{
  "head_dim": 64,
  "norm_place": "pre",
  "attn_scale": 0.125,
  "parallel_block": true,
  "init": "normal",
  "final_lr_fraction": 0.0,
  "seq_len": 2048,
  "train_tokens": 1037000000
}
Each number is 128 + 32 x the weight over its row's rms, rounded and kept within 0 to 255. Layers, rows and columns count from 0. Numbers have three digits each. The size before them is the row's rms in percent of the matrix's.

# layer 4 MLP down (transposed), 1792x448, rms 0.0335, rows 1201-1307, columns 320-383
090:133035125146162159137113095180082208168145108139119078101137113080169118170132124107146147135136168110173069060136084123148135097119105129176084088150116108078129168164121121124200136070122128
105:105160144149101147137085134155107150196160127100113159101084147096145148067092142145145142099151086135103074140139125146123109106144115066058103135069097107141158116105112175123075130130105223
096:167088141104099087143110080105152129113148133138082156198121135131105107152112132082112085126109138147096135152174120124108140110156179170141121148144109130129129161159202224105150160133108117
097:193190129105126143135117152183106177077083113152151095190107128095136107106182097132072093101099169084166114127157098141133158115128143124170100117102127121101165131133129097125107100108136137
098:132133109117149153139120137116062137104123108110123107149084094134130100141127095147168161144134118158144091168179126118105122145134124070246133132141150159109155133131127211100084167113169067
096:097030089147154122194092098149161115160106130150093153130095118116092161148170113150107116143090090103094137147122166052141120163144099100163124138081178098143144141155137144174094110116117149
105:054130144116185097153094139090188172084152119160112142139114110059134102119188084114151148099096130136149105115088092135189089115129185115106103161102093143095145119150173073112133112183127128
091:141129103104075063134154120172159176107172129186167116134099118060133124140141161105105130127122148111101171095128089073134058144130128152201115163094101111181143133099167100076115149137138086
115:118176134080100147104136096169117110129124157177145116177156104147143187087084126116116143084160150142169142100105078134122155123150046140140141096094169092125104131095141152106080094045154129
087:150099096111176089101048158125068147094137147077066181115126127127152086126158104165112145167123121099148083134171091125138164154104118154125088078133075147138107145126145145103140147153171096
099:121168121146177097104098111153119152069150159160145128117133134088151189139154117192118122121105141132185102110100152167160099097125115110169118102126174108127176117065182161090146161108121234
102:138090191142177154115144061126064135146142142094116165151116147107160151086165244191094086176146090094161112107073132111134073125125142117128162174114164131149108127100110134147046152100161160
096:107131170128101101190128156158151166144171123110065174121171055123141113181121077102175157096103168078106141142137193167087107123140083147058111126137149122204167117168109175156196142111134155
106:144172114115139109114154058121163140132163071162166098117159120100141137145159080161152088132124163127169098147095189100130031129128154082141149158160091135116128094145132147105144167113102117
098:118091146136157124094081097117136155178152034130100110105140121129161148127180167143145161074057138099113158058169147084132082137124195088130156085154120084095103072131128108109136168150144127
076:138096082164103107151090132155062174112151151131110105113085137191175099146170180104191134103176133137140122145167061095123163130109075147149126150109098161081144084169169155127142169087139174
121:055150153114175132097144094191142156110169169190135127177125074116073103101143099063163143103167204080162157136146096118123177107174222138132091136102120156173105078123097133163122077091103140
065:149200128063135051099113101121140180133127111142067109109129127070179106144117169115103135111072114124132125112139110088111115100096135115135098125090075160113105177113141135100083112098106071
091:141097121146133123165114078147171149134144084148100073083099149114179126113164207187113136121125050076166130112183143142060130077142149130101182107151113118065140172147126082150089124172132176
111:142109145114155161114175085133151114127166088133164121143115141172200182116101111129071100048186101080118161157134030120123163153127106150084042040060092123140105153129088176134168126141113180
053:123127103147106169174152179143163156151149124110118166192096169135137137179137147137110158128149132151129144106089110120122154173150139094153122083110131132138132108168156124122120107126070130
100:095144125138156095118099170127070135107135126121119114183136168181100139079139161145161162106147093109107109140135169131155149093102140099192098108078123177143156071135101158174116172171135186
093:116153109206121158112062147172130172097148105160142083087131190143075135136108210121053173136162137121087146104157120131116076178145154136143158068126105127154142134044140155131073098117176130
050:146191125145132092134142077068123125127162141129129129124176128134079182152163180121120185157154134135134126152155173110140181098140124155091071127112132113108185117160119171072149100158111108
064:127062084125163135121115169151182113141150146119128191146079118076170089196101095144113137097127073116132137148092088144154128144140146148126142055140061197182092146098109067112172120088116131
112:130133112099174165116153105106130075061157103132126133129170149095168135159105141158077123096161113108160101117117134151117079137101103084129108128147138101152125102096180130119135123103162235
104:170127093118121119142131146131087098195159086134113138138158128171164061112176179141174123136101137138138118153134177121146105158188109107109155142157147130109153115090169167145108135177128091
095:085118129051177166112144090139148120123135189142193124144117082089193121123095196103116105090085072131095128185114144114120145168123112179160133094135128107130145108209120116091125105137171104
099:138138119155114096155154145142172093100113120119119146118177074086158129126109147087077119123121161067120152092160107115068106164153066135138124161169111125098151098061151097131163134121127116
109:067126147112085188173089163167139126155128160166123111151125086131113164108095157132142178114116131123117177139127146153164137137048052141104144172139129165152156165107105191123128142138133119
090:107159145105098100018129127091122070132158088100167112104085104107126121074143108121152147124097042148138149101087187081086115145045099131192118147134094145104188055163140087187187161093112127
095:151141102090132113129139117088117105136190131032140149106081101052142214110152164120113170081135120147104122096127087128126143110130129124147112106118120146137101095173133057141116122113115057
074:176100111134123127177096083111149154145126054094079155102099120104128148196142079117099081110098077104135121105086132122137091086131112142069107088154071088073146140093139138169082149085147103
093:187110101071091116137102118104091147148133121164108129129083162083116121089077084102120112155132085111157173146120127179113169143070125107144122175131090154127095095094133124100099155104088151
104:140137161109146121107155093134141144166103162195166189162129050130144155171084145097167155155113144103118165142154118120158148148167103143198095114148140076093123093119143127143145150127127108
094:143104133135123102093122150102150169150096108108186086096113111139075091147153098123107087190096106107160095146077178154123178146108165127107099130202122078162109162089081188078107123105185133
111:150165086088108136089116083142172163144114066160149079122158131140136080133170166073137123086138121115097099085186150124109145150128153177148164091196128164126136169110081108153149110160097127
113:137169082129174115116159124076127166183103097210081180132106136133153104077122130090109120087203069099161114204157105082180184105138124124209150087105178134138124101216092082185183131093169057
100:172127114136123121097101198133108109120163118111161146067105154084133131182130110180102097107115101114171151132151086089139086088183143124116103128151128135153190159146180092147118085149143111
095:134058122118136146089112141052209102115193173173150154058092155146090088145148164182099109140081095136126127124123169110170084157141140150128133138126082090121143117153149145177130112096156102
062:101158105199161123121085199149180112073109134134088201147072148107131126166125147126048146153096139128206120155089073112211164177163161108189140125122145124192127143122131069128159124125065155
094:102149172098064112162149075193132086158051139217105152080061080118137144161129098106137124142159167067087078113188114079145100115182167124109158107104114056111128196089123091174101135091133086
095:101096178134131161159136118111041095077158138142113129075122113177119083101177165124133083171134081179082157121158095118108077131132114137152180090146127120099154164096122162105055121145080113
092:108099086172173085068132163111160122099121153106191140116112174140123117168113049157091124135149118143124071144174108130130154156134072168139120135117143100130161160162157113061176170149065171
090:140183064114094130105115107174141097136161150133147117087084172150116201196164137120132210148155132109097017104160128100114112141151185148158151113141075102157108075171141107125152163148136171
092:135116143157129132169091155127169159124128118083091112161125158119195079120123110101145105132102132068123127148098120098122190057086089181139181081163095149149116174170104124134095126081129100
096:162095164095116134123042112116095141116120092087161088133092095101125058101124147189168074121107137120145103096142134157136120148088234124100143091143153120158124146148125120126090147093060093
106:096136073101120106122163168141116101107104107133133138138137136140111083096166146134207125152076129104132128143111143061110115151100136158161152135132181119155153071119177100125159112086161081
093:121167206156109087135115186139127102079063138080145141085133120190081111085143144150152144187154130135135112111166129140085111142099203117100144090038157171156135155158094169116066100121161125
091:181154210137044125154126148122157161099142102180143124176099055141118086174115076150120074117155161150069111154123030162076147132097128138130133120125088146065134101110084129126176192081120115
094:106123109104075058097102118118119145122081154077137122080140160136111098149088183163162115132128156131151107160112126074162102125100063093158149195107110175114117075193073120158157157082115151
128:149125162128126142139116146130098162121120130118148128079149122173133120159154077124125119156071086132093137139140118154174090116143106113174122107112125076135171082165056120142109118155144152
112:058045109137142170182089086145114104082158112098119077143093134126099157113147144084109153149147082148170159080162130079140101154182124156066141130118119109157158133133207149087148142125135120
112:197079109148078175140127089193143127130136110195073114108127112136053115134127081128142151129175142102117093197100119159158171133194174133166174096117142139141144114167121130138165071089126107
089:083153166179129136155143126146105122126114131068124095148094134198071110091095144059081097119125110049147148106127115124117142164172163119118117146137090163177138121161150118109087133184034156
110:124122124206115077136150114142079107156102149136070101111077094152110098069092092113103066164123129080120130121118159100176063198095136093162154180131147132162172108106092101145210125111097100
094:170096115139111133072056144134126126166154086153088176164134124107087138103075132152084109093150062105141159120128141089142163116108127113130163113148102130151149108091114088171071119100144087
085:114088166131122132099127103092103141121132140161164133099079175157096135121093148112126122078142098074155176113145139145131145140129170162155086152137089114108135180165120146169154151069083097
113:082166190117116172147134158101054093130149128157122119152084109091066128122125104146109144173180115134101112128102043135122163120131112154109085138139137167098085087134136138131101155074136125
093:121117118111157115142087147139120139131106091134115121123116095123108054113121109155189120097133115071074143128132063177102161172103095106116117174103042122139135101150117096108137154147200121
088:112116134118101126144089103139147068128104101114081111121122085168113137128082101136128112083120133094156140094098132084154129136115170163167138114147096140095138142077133099138094108139082149
096:120157103129148068118125097127092152138211122090073050145111134113157140103101098137105138102077116104129093150129133061129124114120105109153142099115169131168082122130126169114126125163138132
099:084107117070152174140103163088158147151146101145179159136134142080157153120144076095121172154138141119107149136137099110111182118148081088169089151185125104136097107156167201094142163091141124
114:171145132142143098132109158131100090095057184115113119167109097115130143126115171116095145145157070087116098100163129140132109139193138135123091066163101169117104086136146100153119183131112166
118:120055120096142147112134134153138098131153101164089158141152124125117173147161155091169175130061150121129148138101086142144151083155133136120064110103104137097109134151133117096124098074175151
105:110152172098134184108215090151137119118080065120130143101181106161133142130164116157132104094116159077100146080098157136175104144170144140122124193104155133158100091163138121138165102090141138
099:104079133099162077099104089140119127150139131084126066116162133136085148104061134130134130119093136176171122122140128141117092102139150116126128142083166143135165133172084172145091129156125112
101:119121126148161127133130111130138148163113141117101162154125144146141171109141093152107072155078128112100101165148158082150152109087165154116123125005181125231122135151161129172189158150075142
098:146153099141088178157146112114134118137091123107097094145142170137140130142179117116134122126085142081099125094122175075127106204111076134131096048095184139125100152185101130148118112135097123
109:158157172148164140109156142169147124125154135117076122174137168184067090184124115129151118135159092186153099163093155143121118120135132123094204177084145152095075108120129123127127083112108157
098:131098098037113143134092119129133164083076103110145132117084196113132090149050134143164112050136148127109133115111139105143087144096133151123164111154105162067109136118074057155109152109099111
099:074161168087115142124162172174107176115135090153054102113140103131107132142130114117130157102111147129129194098088155131116162085130131147098095140116128121108081098135139093208035136119122112
098:167092173107077123120110164170201090156171119156104093111202146133084131158195126071114145076158143127102145090102162142106131224134056096134167121100144141117118092049128157107125161158154139
128:101182140148172104113130167117121163114157093108155174164154140141147169150165157151119168126101094124154098140148075127116115123120075142175182131107103123091126120181123154097136088103148158
084:096139113164133108160123135109176163171087113181163101127089154166136133155064140156145129095210128117088164055076086163119177156115118175115192160158097146095158176102186115085134108130061085
105:147166177140149146106131182162156147138126106116060128100158130113105100116146112083150080150105114069131120148134117136127113129124176106101070113156115146128096130101100106124172159109151143
102:088139112108096079138154135102184146119114157095121155094100104166157188132171134134126168144204144149138133132150103103150139153147149146141135093123163138125068088102172179113095179116101133
102:182114085126137170130113155133127173149042126090078092084103136166113145177163126095096099169135146143121114086201092158156147126169147135140105149139067149093104120156142161108136142174154099
106:134154112143128120097092170113155135148135164129126173152097133164144076151089109164157162114073139106092109106143055132113112150182131109171156165116220135112110106138149160128112134186180154
097:151108115057132149129089055147147100117080112152213092083154144122120089160117099170131054151123162107130141155139109123057101131125150133129087098118134149177141136148061114128196149172096120
096:073119107121086154169144164117086086110120138131100152139146145100152149137083148111160239157122092078151131122149148097193148113134137170111126098116107138119078176146086112104145131148160074
097:112180087126143082147086105086106183105186117118133119130101099100172097135115201148166082128171101111134133154168144122134142195141125124156121106169162105157195164119175118131128114124081103
093:163078134163116127090130124104122083150100139159115169133182195113114087106113139172163125162156071098059134171152110161081087160123079075094121106136161144088136115149114092143106155212027112
108:134200181126170132159111043149125116127121094131053145136102149155138140064140083145185171098132085073094105148107092119126126128130125126092125128113110153110117124055173093162130118097147085
107:148106113091044073176162146136124213149160108127101129172073171131163149101121104084077108090118148130132151093128168100092124113148135070164147150103092118159109222153138142112109078049127162
099:104145157146117141151145134118089089118106143136149121100136152084105105180121142056141098121141094102098126058116121180116151085158119145143138147113093119140109060125153115102047096130140131
097:116149127139121156152100160110122155068169131096129125156151066113127113106165066143169129114113149121127118083110111073116097123113161136112141144179072122132111183124138157140204122116114136
124:123137077106090181125128133120138086108136171192089180090113133107142148129067093143134149072165115154063132151125122126096130105092091210162170165118111139140135156157112139144136155133106184
101:142107109126183120104146128101129117076116176144166139122136114099097199136181173091149125127142137135096135163106050128175177087124148174163174145195203044130115069094061068109166146129073178
105:102171130160180069171137125123157098114106117157109126096152151123081152118161129108137118137116086109156146152150156157120062100107122134060156102109116096176122097099057149159123165128126169
087:169151146132155122146124181075144123148147170107121117147140116157082157144109160079113148079101136091191086148094182098140103102106089175097155101155146137127158189179133103147142215126177178
100:094108117148130145130145073142171123062088178055133086097134117148139125111084078078120110118141149087168174196141133121149112125113100154188152091106089111070138133141211098103180152134104127
110:147114091144100112119145111128115136140191125064111138099102070122140147077133140159156091191145164116099111067160052134092122119177099120143100148156157071086123073153149076084108115127098082
108:097153164131060128149155066130177145139087061157137079143068156166092085132101170153118093097153111093084107146113110127086155156194195139118144106141114114172125159144175140147138094114143126
083:127117120098145125125088117112152164116081118101165099056169106142115090111114120137115099193159159091147136141112107137075095106130119123087127069133123144128170167142109111175147158146074176
090:130061125151124167135083126152073075133105173141080188112122172145154102106087139133103119173159159152094166121174114117144096120170175134159158145153114164105075088160141073063077123081117072
094:135100049133118174134084160135126080107090078118131139130104142141147119197099101061136162201123143123140109113169072129101134108089109125143064153165175125086127144171108133080186073156157150
096:196129101119096102141097123152140147157174142093102142135116093091083142175074129092127145139123087142121157102097092119121166154129152121155195115120177124150121158136141133153098221197141143
112:158179119138133148169119145142118181135123179148071142126127121142060128152170124111078110110137111184151075110137134144163084126099142133046156136120137116121089155104127169109134162074142120
101:190145063121130103114110176113097131171106075188113138088107125123151117139129115110148169144179096143118155189155155111139120107069191178156089151089122068139157098194140121188121107093105140
093:152129187142187142181222080138157139117182072140165140138142115121143173141104117145151109105100167148144098131138109152141085184066111195080089052115144131135103128087125084122163114104145099
089:206146155128099188160152168148196096135095090087105079147210109124116165092074113152109116121189086078117133123091125145130134170159122124113081144105138145185091087155108118163107202099097163
120:133100149144109104034158135039148196167125094145080129128182143148179094122139097111129086088112109073173151170104130156163152125107127084164141093111099110112127151133117162100119133149116113
104:072120161141133175170124098154126151167146145107140142088171138087146149127152195140105129177075123075168144118196142140161058092137154199119157123124137101110126161100130121144125121125047138
071:096091087147165071093135095163136133091126179124196105139141112067115047084096100130123088128111085074098110131079141116114191089171106140143127145108107164109102095129093133119163147165153166
105:163094153161116152101116149110189137119126086118114110135143168114116116136133148117117074180074146166099138139137123114092159131044143099062131146124152172069147178156088132190161115163153103
096:141075121109128109094112065119138070087124158139119087158077123083141183156125049127085101106225138152116160110140141169104105141161096131142118108131137113148110170102070134105082096145153130
# layer 4 MLP up, 1792x448, rms 0.0335, rows 1202-1308, columns 320-383
106:203120108106137089123153128127141120114112171156097135170155114118097093160118132137139125151165150101144136140092110133091122140142088187148132139157114121114073144121157107118192115139167016
093:096179128155139175123124180133056135113117158081159109082098119109155146107097146182187161107143100078144112129121192125184116147127068100182119099109115099092102100134094066177104116094145167
095:108075126151113078124114089120131095151145161169151167115133100155146161148097125193134141150167134182140176167081174116104140151158106125157118111191101131158081137097100142113171101125173149
098:140111168133143101103122094144148101171104113084149167135152105114123170124139168152059112096111119137093132085095104137145120131112115177050148135109094063127133104101138066121175086121095146
106:118189203080138126132146159079086136098177159161129099109102108152128127060088114147154151116123157133137122112106090156129163066116186157148134102185116126099112112123114139123183171152144128
114:174130120149126144084157174138108082132121186132158143094111194187120149154128150110157166170108094124106170132120136145075121139105123159113144121171190115166092115095115147112146088081138182
093:100142165164170165104122139107104092122053153092138144123130162142138152111129105110175135128111142106160139170125146196095157113153132155079127096142089138064106096150087167163091139147138159
109:153127145145169145096125156131070146125083167092175130118046137129151154098159122177152102144100106108130097133128149111095137101110111097161134135084087123128145155145172102150150139139126143
086:086150160169119173147194123148219085160141130179125079121170152108090113131069117132140119116152130193108179155087124109114080103186149126088181119146156140123163112083086106115095149108083138
097:144141153178129156131141158098131095176101094128133091083150114136118128123106140081109176144133104178083176124125189097137135125150127094077150159118103156169075126127120152184151135153175041
095:129139110145107113109122160118136110128120127137171079096147112135133127149138066093138158114104159163105167154212134167066165150134181119107121104123105103106175111136142157094177091193104060
097:118158049124170185062180110125108109122108113197240107106076170118092153077145144114073121157167097119151132111071099100128146126118195084203113096114121126033108122127153101123093113105106104
113:106154173150108110127137187079112131106113152119095142141158151120151121091081150123115133140137101114086176165101087153164226117174111174109122123094181136114159133111134117135109108123144131
103:107143124081120125178130111116084088105128133170108161137092096098124086135112119099130126205128143157159103180094132165116193086156092142123096134042156134140125174167163139123115150135090117
086:106146120121135137104172168132225105186127122083164143132136136102073166108076088139032140140116124145158109099099185164144070195172180116095156094132100082166043179131075090120094088145104092
118:167079101155101121141145121134113040091100171060126130103095149186132082103155172191110091138149139179132080112103170173113111157042082190135150114154102143138158134196122108127079145166149144
075:109070159155143174147143135151148122085138139106162114173157062157097173098175087146133125108177159134118069111164150124119138150164099146123169117137160076132128109080145153169174104153129127
090:095134123087108197096148196076104084131098206116167189160093119105091143093074060096106134112139184126136148150075122102169144214078107093150091164079134123198076131137064139134146101124119041
105:126120141118135120104089098111131166161174173140144076141086096091088117146188142164182148150097119152042173180123177111117119169139168119136213239136136174122065131151169089081058081157122151
055:088155089168116115088086103138164128173093159161103122061136107079150136116092105169122098123094104098134152168123115143090128083139122177127166153192102110169110159069163112157143113108146137
093:178119114114105138111139033160146122169121117136131122084095096065147112178118090108101093133137155135178153073115135104076097198147061157081141123138114051125072146114145115108142089143100127
095:136118151081140111150169119098105087112071161097109151133116058091148163112163066185182139109087104127180098133132114132145152076148104127121152152113137143124120102175152113134113133190127097
055:137113105104179215126118115156153145130120175127131105129156155078190130173129116180118074138105162065103100101131088117088119160127151119186215121126122071120104103142158122161153119139130146
061:123153158145121127098145045090118160111133096129100067084201109140104156077165153108117115148120180112108069105130129122142131138149170107123124124102178060116163065155140185139118107127084058
109:151110123133106112196134081150124204135129066109117192120142097134115105112096130142108127141130087107136117109151153099130101162131088147182106076165115089131156113141070150110130172185104076
106:108131158140149151085117131149179179067118099084121112111059095093079173139071058137135156121169118100091087107143130127077150097078174105183131117079157146150099161157124140144154095111115189
092:183121091177090094123108132102143097134139097102047106119130146175084130124179074149145116186163153130185115049133101123097125097125176073069139169126133170126119158072160147132132140125114126
104:107139071101116125106157127147119093165131091175186090129142147118073146092057089130191165097094116157187145137062140145132168151141198079088119127095149099174096125131106199123107113116139116
099:176134077134196133151156131108138118108136121141153158107124158099182137143184130151099122162075157141145125074069134069092113122206187132163175083106176103095154118147108068120185136130090110
096:129097114146166185178104114156107142146141161164083063142155181122119099125088086132109115125158178105140117149146088132157140111151089122146140117111157107159108157120113174098116121177177150
092:071146164162090138134091093114109124153107129151158110152167129174075050162137087140123125207155126158145093126114136121137153161134113131124121173119153128132140141086140209091138128139200180
082:101160154109099094088167153156102125080126168168126108155107118111101125081142143150184206132116138145113139155179112141069154150094131113190145191116162190146079147129131104119147101150138162
098:130111166173155147108105116110156128173122126105143145115166090167134140125173143128124188080134178130132135116094070097146100131193137158148107069127185097096187160127077108128158098170192133
099:082096120106104073171098154163067067097103116087171107135154186155155223060159157126117193053148141125157105100158127104087115145117163128112098115089092145168115120129127127188047095094178178
102:115142120119131171083104136095107112141183183137083163103145148146160148103091149137108113126181135129094140130126124126055135181158136134111130115084138150108140085162111071180150093181099118
114:096134152131163137170072139126113095108128207126114083123128128121139150098055131230109125201088139114148119205099141129163080097118110088186127167089110116135127129091101179089053052133194175
103:192108178066150155122120190142123104095170184134169179100174178104129195100140127160199170162093124137102148113134125221152148094094131110135094132124114154128103135072194161100156119165092170
105:088134190121155169153138099137147121126126140102085126158107081124121138076131201079160151156106117148107116134127162124091185166090096125143175114089145132101040102131120171115104128108127158
098:154184140097110088152128143184064154154128144126137049166182092103178151150151093114175175074162104120107145176139088153075164140118142116100073117123145153115114139114090115096094126110116137
065:117164122097116157096174092125081103209085116112196113124172062127134121153152108119142129090146148142096156139124172135070129099083097100109107112123048155066110144135160153130128124131163131
099:173112077145133136130088141067184163132216108074127088143141182095143058113133127126086135099110072188152153109105170187120139126077097106179122166124101160133092128166147174121138086167089155
099:205163119194123142081120087130180119128109120119119131148103146107104193131082112122097133103115125075152117151076196130162197153137132114141073118092135174146115078150123133132152161140156175
100:199181178125070139173107136136079092156136110118100107119160076117167098129178186149109172103090156131115156121101125137099138083104216093107096126099100133148106095112093138224091044114183072
089:121076163153147132080126147079124129098111087123134159132120112153173114112086106157090120101108097146205190140077123170148088105137084111073168114149155147097124142122101185163133095129134103
099:134127101098125115125111134104080089081128175141169137092144117152105187143165148175104146131136106148161164144122126125085038182144172112125080140093152099104145097117154142120123135142147140
099:115130090132133059132168122109141066130131172193063131111145111136127165113129093082141159124140126175146132188122135132124112124165054113157109141107118129125106108081106149149196091129195164
094:113094184162119127115122112091126178145175138180117166193156080149142144121094093091115126073186131100075091118134137187093132126134075058141094163135080120104079166143056147120080142170153204
090:175114110089150153083113106118154159140191149161127086153110164055185128144128079100095100084099114108083148146103103132169136111155098141148119173152101084067132109120170113144171171132090117
091:133109059149181164115099115154124089145079171109122187088158207134146162083157148083091098178133110112163120124094255110146081096120122122093116121135149078193139170106123102145101118156166124
094:116127127124165182117144110139141064118180151181151124145159060106107155124103077153092147095127146114156106160171112147076135144136195116150082067133161125159102166089152171109125117159135175
107:112160088126121141083119115108106107124136122132100115117084118068115120081116147163110107090167178134157120107116155113077147169121122172099141119138138120123109147119157128126135107126105106
108:137146111067166069093125148095082156118175128191107178145089097111138105115069113122111122116132167141143125151072131131131173171129140122140097181204108094104088144113093156168102088152133185
110:140113125103064092164129150141099140108099183187130148173177164176169175086078132161072119129156107153112148088124103148131123142150116148132121079065177122140100110113115134148130185140094103
090:172183102068158144040100146139121146116175120147115167110130122100184108147145082160133134132124172157148097173128116134083141088123128101115153096142138104063159141108133188177142103112181099
102:137129122075168202109084142073154107114152131107156121124212160103165136185149132144186150071103146151147114111112119127100168106145103169121095074120115147077088118161141137141058072167182165
099:078151134122178122169151092110121125128088139141188084112064108117158139179153159064076135151147178133161104098099117132056115127156123134146132143064145118106121141142118133129146145153114096
092:164172114185150144157102149157166161128141104118120147136129094081139108138168145129119177177110137146079131149132123126125157146136155091108193092107121128104147131089116151090085132186145151
112:191105104157143123067128027094190137065155122150145109070086114110216126155187190160141118131096144107151119190174165070118068125168192124106162093082131143161193127122161131201140086139102144
093:160180115186135151135105138083108080108143147111147104116107181122146171141139149139056155152133135143184088113131177087175082142126133133139124096162213098127096118154119167163151097160057088
094:136138129154131135122166129140130160140118144116182125141128163075161072140146107149163150144167123142121119127152113147127105127167102124121116147152154096105114131171111184129173105088206129
091:152119152104072165126116121171155122151043160148146162145093118086155115140156141072172128205165142103146089105102095149132123126124139170099125151126082081120169108117117128117155181139156081
101:176154136137105138112153074168055138133137088094108099078124086143140108128084133152162096104139122131135115128111147122139072131074119153093123083072117162102158168135095074154141089169110137
113:063099113148236103101128100105160110166183109096174148117082127093096171130115093116180147090095147149124119173099135156153167148147126155159173119111161117178117107127138180146074069079135122
117:124162071152150106125144112151090133147140163120151148141110091158167146171096111159090120126155125098120045093061153109134088156115156073167152143179123084201176119153149118117104134155106114
098:125108114125152108185032203110142139121172159116169135186123109117141115101121183122068163161129153123118121137122131130053203113119097100123159076127120131133107171113132133128120141164115150
093:175154063132112215111157151104135138087174116168116151071060164114158099174154138113113079145111127006131126100115152151110154137151089171157134115153119094093128122092146141104168092147104157
101:160165134166088149073128135113161100167156141147124104135113041064152087142112140109110139089161159124186228120067129158078074157192074102121127135243059101037114139068141118060121113143178137
094:118135170121119068086134107117112189131177129193115158121103093069125148105091120156127090146146117041160172189155093167123151093129100138141199161146066112117202094073121149096117153167088118
112:096116075072148110115116086062126111101172116103140149054140108098163101049173132168135118107130167093130095078133158100110100145108148132151065052089130062143121140099154141136129167146155103
094:128107213221118116115127131110146120182118128123075165149166123133171142116068113060157063127174147068103136125181136144074185186082092101096179099064159129157151160145160093171066153153134133
094:184137093162159135131085068110164103154092168063160164156117146140144155105088127142137104141139099115134075151139085099156109213116099102137186151103093135136155127119104190073189110157116103
100:129154075117122157111118106071116167102103134114156164165087141100206081115091152124129127204110135111194072131134101141102092065114139129127134120142138116138142169193139146133111075134089084
114:135083123123115158160142129143130090118090159092095054133141101105158150118102142149134071135113146138141137117108134126111148127099111092138077162147129133161114136113113159092135135123172110
091:173108168140125145106106140176094146120156152099118195067138118136121131097212115131104176181103089145112141173161144120134057103129106107129104120133174092165142137126089133161164143134189176
095:094115150151087122152138116109127119098102137122206176113119145135111200113101080174126152105102179181150107091152137160182209116098132154133136136079221130131122128111166132086092132189100148
102:185125091107160162140120122122106047165123137163136107160148125053088089130166105123137113163082105160104106155126136149087179119106069094132125226137088162113160167097117148066139114153113109
093:094133175122132091111157110161137095124184144176176164137154122069151135087115142198117116121093087129099130160089178101082135154090095102124142094106187099199150130115104092129105138082097144
104:131158120114116153167136042117115129111125140119157061085169131180179139125143109088092106151152139160152119159074180146167150105076085156099098135087089140112194092126137100093149126090104137
098:135149117172135139135176151109079173162170126160087173179124192119140135147134149113098175088185107152119153110136164147140124137138124111136137178117078094107143152140148139169107116111148157
095:198156184112157132094108124138153154140131102132170146083108104141104160125156089155122087147102123137098108135099121152114108155098134127138121129123137102144156098099211140113119112124147151
095:150097174123091123119154164179109089129076192209109184111143125113125143120101066107110122133148148081133128108138128091120145057118124128138128145132132157047116099136101141125150105157152135
099:104185118080152141137144144121142138094160097132150087169073070117147145133095124129097142108062163133160114075080179086163152071151156134129174122108107078115115124106150161132136115032202145
105:122089075157142099180115139104162138138119142120179093153137112119112068138105188164102103113084153121109108099154140146136147102153135112172154046145131100151111124151077155159173126110098131
116:120153176134202190095134127153131034090095107123121115161169160133150139168098137208198147130158144104119119168095156138170078064061086135106114107155123180064127058103112124140130190181139166
094:134129143128180096102112133101139124138157175196121162131141130140093185126132099150136137085107139097149168190111106113115127188086130068122109161171135136119160155096096137129230134169136125
092:155063117114113116127143076123142115158107136152108083138094121145148124073095180094090112110134103104113110170145179171068123136174062071078139142107142102134125168134117111118121083159118124
113:102088180106145082141137159107090100080095092158122161211106118126127144098174158169146118117172139139094153136107122098170159135112148112152127115122110148139141112154137126146045118142134112
095:117137118109112152115088134119103146181167145130111167144098156161179094114059099193109184151119146129174149122148175165091102067174134087099087136123136151138117152172197178114136117107159103
103:086130102156157170113153201106157144094158140129125139117112152108108084089116153145149163159086138111122153104135131076138162151149092117155127155106142121137170131153115100105095149157138205
096:066148113171091121140126099157116091133135104175148133075108126126180117150194141160153146179168130199078155109135111185169181126174180108130037189092126098165123100150139170124123084161133111
093:222153151126137126108106189137098119198142083189136155190110127124113133141117138183108140160110126134102129105096139103145137143084142096083084159103151111143155140144054174170107096113117135
102:180081142128132184093112127105138082144096168111121172099085167122121158098105125126104096172104144110118151162092209160087142140124156139125147083069125110131157161111135159163136141114086128
100:154101161128150151137117161185093124109171108074089124080139074117148163117123086086171158095134142154175111122162138169131138110102084134132094098153085170097156082084083141129124167122107119
099:146151145173157131097127137118123068114135118130096136185090104141152137166160118130164123097067092137113063128110157083141154150130112127126136153147108099090045090115155149107119109139140115
103:101162144117164120134108134137144177101165095080163018167161095168073176179141143121173101044092113101112100125133091121089117137103074144048076096138119075166118136127101150143150137152146211
104:095125185145132112149125130102124119129155141138107134167102069184142128101179122160097095099202142142093121070085163112177114117127088112100191073116118145128130087124110088102120133086102133
103:080113170169190135100156148136105178079117097178190140145144130123152132092162135122100109120097126099117127139138127120181037101126138108070125111135044114126132111122169111108142074091148112
118:095072129129185144099091118123094112150187076104129094095139131085133095058108158110156098144065132131122131168132140105089142098072131099165147092138138153153141138119148127149122152157110187
100:073077161131075152114122089140204137109124202097157174174116088116124174098142098134104135154105120148135095075118105161108140157186087104160136148154084172109069149044058168098132114177141107
098:140111138159035116048070177159129118164084159152065115101099123124182158084111106093105207186123121147120144109141139128119123086156179089139125192136115138143145179202137139148139163137114141
096:115128154126188107111105123113109135105123165169152160106071125086122128150191140115134098109093175131143118091131171092104122052058116143154107098093104126091176188135141091111136014181135075
118:145134161131205125152123071167129099116105097168129117123072115119121173123136125141183143176140086147146125135123142125120082078137131155104114129064153135147167093129138144100183190144107151
099:172123115086135074136092137163115156087106101173096109168094064125116102120110045148127087085140096181096131141126111098090124122052086067140089128122136141121124093084074131126104110161152118
080:158123185089054136144106149121124122114193074099112127114113102126199187120166153097124128099137140122176111122094128131127057126111135110169098090115149141072177134101160111129090082085098099
094:097113073140156156152147054113102127128119077110143143102050131125160098110134112138139193118174110159207120125136127149139097146206091159143104147127113098153094060101219132105106173136080168
099:158126101123133125173132121133145167183125185150116143154200178139159095137142150159188162181102106087114118168136083094120139146092054147160116113107120108102182113114136120069171184114154169
101:147101164141163087124066080096113118145173177136133127089168159157132134111157119122136175072147090118184079152176184112094082158152096117197079121121122117114158121114154151038125145150182198